Each number is 128 + 24 x the weight over its row's rms, rounded and kept within 0 to 255. Layers, rows and columns count from 0. Numbers have three digits each. The size before them is the row's rms in percent of the matrix's.

# layer 11 MLP up, 1536x384, rms 0.0383, rows 603-628, columns 0-127
096:128090101130115157124124120122150107118122110121093099127145092171117107127118099128153157147152147122161129107157148117179074137111146148118111104101114144075123135143128113127165117129100132106139166111089162135080112120156114109106095140100140067112131138102133127139147115133119079150082150157155145120109141137094165118085100148181109091109158159099103088133092099136147103132147
086:139133160149137144143160095099156080121140071123149104121104155125098104153151127077102090179133134136101125117130080142136080149090129127150098124120090150137131112118118124157116132109128148144108049133126127176123150121125131136140153165102153133103152092114101111140157129103107135155114113116120136142148119122113126142133135153143159159109152164101113133092099121114148124145135
104:091116099147114175110105100157143109102153134080107185132123143104085102133098094168128158115076146106125161129139112153104119120117144162092137180142119118110124140120133136142136111156153158100144121131112095143139107112140128118150130139149148143132087133073133114158106112129109109141106133135150131134126167126156118101136138155119110098117099127161146123130132108109101147140132
098:110121128148121160139126129096151156120122118165132136140150158122127167109129114077136074160167150138134089120154101151105156181091178121167113100160135144157124097157150129131152161126091130105184093104096088116110091137143109138090161158115162157116144108159118117128134146103086105143147153157116154117156161084124150168109103126130120148108150119098131101094117090087157141156151
098:106120095134153154086119105123140123138103186161122122105130154149136140150096111099107125117112132118141147158111137146129072114143109117159139136102111176099117118143139160118101106141147128137088162111123096123152083132119183145169131124107163135092153130153144119106168147122079128118113171144106151096165151132096177117193142130107108122122104138126125144122124106136159118117110
108:122126134144167096112122139122134105118107169170146148111146111121101153142143102100137137128098109121115129115134113114162091134110113123144095114129107113098099135070122139142147094144079147166143147138132110137160115154135146111109143163160137090085125145129146094145091113150126148123125146175159107140171156088123131126145089116137179153085151082155129134150133119112165103111151
102:105108139145143127121127107146082085129098094076139091110148155124128083107127106091112101135082165128072155157158132124135107156139167099149141090134135164083136126114109148147128100154095156124152134140100127118125093132157129129137122117086147124145137112095132110152158091084119136129160137142174100136161147112107132109084153107143150098100141117130162133119148133155151155139100
092:090127173116129097114139145145140128166113125150092092127111144148124125104199107106126143161167130117155127137113169105132099150136097131124097135104115136124136133131181107086143084122135117120172107099135140159124119109142150134171118148125126140100099117105132141100151154128146137106132100108114132062093144158123104099097102155123084122129140137165143110160173101117142157137137
114:098158099127123146083153159165109108121147129140130173137096114130093083092117119118158138109105126145149083109130144146140124111136112128131111098113122133166095124148148123132124092129119130156093127114141113163164139180147136118111155134120171130134151156122122131094119137146135107090159117093139155125117151102178141086130091153171090115118106151112061130105170142188138102111112
077:144144097157153153133138126100124130113131123117091122129201149125138096077098120119127156130172145101129120145142072129079101122093095110152148097135115165176121101106098145096132138185127129162135116110107161118129146148204143120150145143162103106102160116122130141123085143113105116150158140159106101081132193151089154151118155118131154172128136142108154120125104091134118117126108
094:123131128157175154113145127129149098151100146116140162104119129145091122080172129165132117133088146157096121134146138145088129139087107053141104143140120141106165134095074098096139117169101120121109115137132108129090143163120082149181166126152118169075113134110107117100144135108138152152139104100118145119135141136146100117130127104093111132114137135085080118161159136122171160163103
113:113112129115109187145141130150109145139146104112133109119108127110122089112167128049145102086144176158089095126176137108132132092112114103142085116130113148090151106121163095111115111140136156090090113129130083105149136154126163138123126149141142098090152126158112146137137124142113162169160184143065159150125114151122152178101129125078143096103104153111130083104132128134151105125111
097:144149142117116113083153120117062097132108131182154168113136139176144094082155128143076095124107096117101138102133116125129108122121147141138095096152098121145117120112118106146137118118153141171106150097114155144153104176128122099141190139162110112047141111116141103131091113127105110106119082159157082067153149135096083109131127134116115156085159132142102080091144127115149150155136
111:145133158104120174139179141084152108147109136163124085097114112125134106135153106120107131144155115151170137141112145097108116137115091156106100105109121131131098101133115121116098136140088165139090116112134137117137105145128136081109165136137156147100160167152155132108125111111099160181127156084117170098155160126117162121137140109153110140074140133109098154122090104139172093160114
095:126150143090094138141132118120127156105160121102126136126123123134102097112099157120087153134122126151141168134124130158113133126121120103073149134091146131120136114083112124120082109132160135108140127083133106128157149146141126106141175138144113128111110132149155082110154143162112135176140149144179093087153133118144135169160101150124119119072125152149134108168107101155166140140145
089:103098135115142107123116131164147097165131133117100133153069116153117108147153139119127099114103105146100151107092150124125110132093124170127108123089102144135072082124125146157141116131070133143166153104146110164135137154152099099135092108146110093144138141118105137143136115111119104122132146130156148137133107100135115120090124120115191139130166141137127167133089081092138157108121
118:154122120128121103126179107128120067163128132115134115104110111120132111115128129103118142100078093123114121106153127095129153124131159098108119144148082156066105115149113126145129123144176106161105126098144124149099111126148078088090102117193164099073149096142164122133149159125153159093140138105134129072114121079147141131097140134137111182104138095137095131140163116129159125127109
099:106128128124149126117142144082126074187146132137110153088113126120124086089110120117118122131089130136130089131129088127100128134131135127109143089186075141126200145132124086096140149148114112134142143130105129114133136116121111081133120138126137074149118133158147087133111104116101100174120116097109111117157118103114079131057096103105143103114198122110126132153112081162116154097140
118:124101130116101102142063113095155141123061107174099093158075120140115083089122112093137124143165120107116104142148121141158114129121117131146117134102144131138131124064158137077136159118097112093176130138142139109100128134107119141180147148145138100099089126125090127116124126150116130090125141126142128118142125082117132104127122113109140129138148180114100147099108093131113116121141
114:131138113111112168116095078147152118142151133163114135117110127080111125104158144093152080100101133117128118137163131153142116085109127115114099128129168131106087107107166073167117143145138153127142128084116064122118104134077100103126106132173127105132116133175143122112110142167137132133111163091155166147096147127135148164118111129138139111110129169155114125160113154104124109161133
090:098103105134086171128094161119114096095050145151123138138131105100118078139127149144152141131133107143119137153143141108131174125128114087137096130166115120110149132116085094139150094151154169165121185078109159142130120149114116116121158111096111127074101120089118131165079136095115182149092104110124109111130160138065161161092137131147180153109119153130126115134124137117145142119113
109:120105125136138113115136091143124123116142124192155140150103126129085126127110167132119134109136124163116121143151146145176153099153140088078100157144087147119123114133105144158136125132118138150147104098174095124135132146133142072119135137162134174106120107085117151149135129145131171124145142137123131137185095135125155123108112131122122138111136111174090138121170113129149136109146
096:121068111112150070094154150110154151122115138167100115112116123136090100097134123082134077113115086152104090104129114124127142144138116146122150174173123175133159112112095124143145120149110139123087147088104162116134139148125104056117126148103102093132120139130136126145137101122153123119141173103166141095108122107147167148108129126093201155097136132118106114140087101112157112139104
094:140128142103099103123130168124112127120156156142108139104109101136153118070078127140174156118127142117140169074145067129140097158112128142148134145111140143153115135148101146114126130102161146099161128105109106093151138117116169145094088134134138102056126120149137159122082150160083107180122134141113166132117138133105114129144138108141102119124107136153132172128110145159121133113139
096:097111073153171153116125068147137144131168111159123160103135164164110129170150120137130117124143137154111136159150132132062058133120132124089100100134095141112129148142194151147083139124122145146162137112111091138090126137166129071111149141111155109125097181157162123121103153142127089162158125087138142157149154108138114113163071194150114135110155128119122141162128109151109175130131
078:111129140107123084141104089163158144175175114152114135171141109173135146123141131121159103114090115126088124158117125110141122167123148113123161119093076146103168121123090138117140151132140156118157130124130133109128144132105180173119092128151178105137139144129134150134128137181185130140110148153177138121151096146120145162100108117114084146118149085123127117144156108099145162115151
# layer 11 MLP down (transposed), 1536x384, rms 0.0222, rows 603-627, columns 0-127
090:145148176116113090148129134108120101127138107150153110073120121085191117094145157117126099114157162145101133141123131184111118134115137136112136148145096155151109152135144170137099094111130132189103122090148158151171111152078147103122194141150119121150105127141143116139105129136097154109160117105102127106121125106146107149154129137080127147121152121113146155102141150116141134133090
079:105113113121131133084081173131138145124093095111155135103154129123084151106111123150113127072083128134110142084151109123153123124144112132129121127151156136121122184151101113110152136099131132122140132160160141095104150170116124154111123123103169144122113114138104151097119116146160141133143169129132110165138127077185161120116133086137111126147137114117153121148093120128128109111118
096:172140130155074130168117155093168087159115087177084123129152135104186122132121155099136118142114121093115146037130138131115109138117149141139122154151153183110115135149119107141102105119115115157146147123116142104123137135143125130101143130120099146141137120110166121131129136085154133136138127145146126113108115129111117132121133141136150144106152140103134154141113114132129151151153
092:123097139109138105164109118162109075113130147090153132154124116124125100119142111136135155086145112158140164128130113090171143109127104129083172132073088113074133147130117124127148127129137087088164136125169174118128149147124176141126131113107110089115134133128119120127135153123144134083167142115122119182122107143117123126126142124162134139142138154197103130100181146148109142117095
089:174130146130146111179107137111123145138165076136085132150130130124110146100105126127123126100140158135107083120111111116144088134136108141093156121123149147160145181122170131119143126164168161154120042131078150172146164143154167113164128109131117162148087126140112114139169120147163123105153115132116140150115093127108134110115094124139136107170092096144142109125163115126106120136131
114:110166096110160148126145146138115108127143110151151088101142173164146126119138131119095143109117106133092132074146151132105086119090152111103137138134093140090139114120130120152116119158109174124142143135137106164144089118117110146138142090153157168139150146068140105101122129138130168111124084142104125110110135180138126096114130147149125107156147134090149096126103101151138122122131
101:141152116141124118172139164095149163095168150152151138108126148098130134143107138142153143128135119140147102176113132121119141122149135091109116111099128089153081108118146086118130183157157155115075138103115133163113104115098133176127128130134134081122150165157119105101102115147151116106148142160119161128140103114136171124169148159141095131159126112138128129147150083133137130133165
083:109118107104120114161096123098138148118162128138100143158152147143128088099122115126124132080104124139123147109171133166142109161107094130118116159135139156112151123119109142117118144139139156060121147111141101173134149136108127132151123100109133128133155116130142134158128130142166132139163109103130145126126101144155134153124103098126157129095077134112107135110092124121186133136128
125:152123110112135128130084119130134116143092060132108111122124151162094158120142146106099146137158143108129102130105097158147118122139135138164145129147142182123100126102126116114126134164096115117183135146152149129116123106142099124135151101117146093108111125171112145158077109132132115141155155165112155088128132106121189107173124125131188145114132124130143130167148076097131155172110
073:101128156120132127084133099172144138146117137105118127134104077130142120138157124121115067135155159104142135170104166160137136098154170129114116150095123108142114158138141176133184134125146128082167149148191141124149118118067145163099125150143110093144133114113108116094102122125148146114134122106114126135142127150149114110148137120128137144183107157160097138168139085129136134162100
077:122129148142094101134108135130132124127102146173119100111102147091135077137140092108158145122101113134117118147139120145159113148114168131124137121118132176162091112097191095171156112122187117078138147132146115109176096099138132115083081143153125106104127153163125171139103128108147137143167134114150125124154143163162159158133158149169169162156142098184160159152146169139149172111158
112:116160185111127114142102128142120124143143138128117127120088107113112113132139151131122115097144138153178121137127126095122088137095145174084152125106062164113125142128129162112119146105133166164090131116117168128125126077124108101110109147138112152137086115098121122134124060115134130095124074114105171104117104106082140117138167138083093153129133143126168104101120157087105127104115
095:115115129129133120146115130133176179127124135090148145124104171141156080119099158122132154159147129165137151079105147170134108112092122126094151089137130094109165138137128139110134125135127139103116124149129137153108117158149100109124082107163142146070114136089098108123140128122119116160125129151117143162096098089136127120105146097118104135107132109118144146148119140160128146157094
106:147104117125124113129159122107148147102163143126188105127146104150130117119122154144135153116144115120121167080130056124139106108128063120129149111146134154099103085139149136124093111120120138110100083098108176136140144115107107145119122179134123104119149118142158105139082131148143160150146117126113109133138133125086172164148132103121179129118116146115161136091101096122131096155113
088:125126130141138120141159151100131104124101121100117124123151113103137139141146131095081106122138156122166136106115127138175112142115150138152099147126122171111134163124155138138131117131081119188132085160122126094144105099151155161120092139119130087115163120146124123086147079095156116161094103110168118135153080127122111110162120123137111137160085094131161135065144111136114154122136
086:136131121127132105130121107116154162125153126122115134091107139083120122194098089165112134139143146145120103081092160112111157142127141147092121111154107164124178140142138116139109089063130178102110157111119131110119112114101124111105173138074148135108140129098126112150136140121130149128158137164101167102153153113087136177114108102117094133150163132113174119124109102160134145112165
124:091128167117129186102152121101122115179131167138118147122171149145126145128113100147134128152162107145158140145108101140130097083135126074122139144109113210091141159104150158119123129170114111141125104132121096118135111107116143156171143087117151146149148185142130113122143133110133095118150131156129197090156131140117120125111122122132129088156170133110118119100114110154135144101125
100:115132112151124125133127130126153143106091103158104138137120120123114126169143112117118128102096145114128108121108154111115097136170085103140137136110136147146116175103115155134119130135145133101125161133158112136120128121066135119171153138121159128140139126108128133117118117144151140100119154115117108129105141120105152151133168128156116114175163079137124081137105150102119108119161
126:161169133135127134117164126165089105117159130096120108136123140114106145121126126141108151130091136100149118112110160108125101119134150123111123112092119112149106153157087118156126109121143090156073157142129115199154117137133141124104119117129138132136166146113128103114116166105135143162149141162126140162098086140102133146134136100115157170119113089125133105125157138177109149127091
122:163139105110129116134122142140131090115070147147177157104150098100116122115117135107139090153131135131105111189113165116145132082175155126160117131111108115151091105119133164115141114148132131154118137083134140124150092114158166152103108134098094127127109137102164124124105156146082140110129155102098104122117135139170154127147115145169098119130110142110109112155095185125088096136154
085:148097155170160063083183149155185154123137107176111155114121152136117162097131140117146126140148110115126128134137101147134067161162129128111144150119152085100138085147131170121101082109116130156108110153152110139137142115164129143132085149107102118176128133103146132141132142147169104155150117104094095130161131088161115117153099100149145088145145099120104121129077109083131111104164
101:142118108138111195146072128119134164145145120157128139160119166147121121113150115086128171103103191108069127088128138117126134186136134134121117128135139176108141140131151116089120127119122168102119120112146146101144088109162129085161114125150156128099131121158143134114119167072151155135167135142111117123096101099177166159135142144150129150123105135111180120159108128117121170101146
092:129171109159133182108098123107180108121106128150112149154141088094110132143129146129099124118143154085104116125101127115136111132192116139121084112155125125127119135128171113198116106085148121088155098086117132139129146107111128169157098110144105133131140142139133129116112110137149158126146128067120146129121130127125141120110140136125110151176103133122123105088149092131097142133128
100:137100140133112103117148119196153110124147099168162099108116153150168155139130169179135123161126159165118109123120132120173145117146110148147124146135158100113120124088129104095134098163111135118129103126132145114145188138140121125098146149155107130158093148136134084151099163101134150129125133147130122119110150108141111153180129129159061108103106112139095101105157102119128123143143
087:091123167143104089154101157108128144163104127177119100101115067140135116129124137099124124185153116094146142122149155114159156155171158108101092177150133105138063126116106157127143140147128132141117147101145158102111143109121103148126146175128050129134137135137108115131163110143173136157139111125116117144150131172154139121111147135105110089082152126154072148144128134082134101146117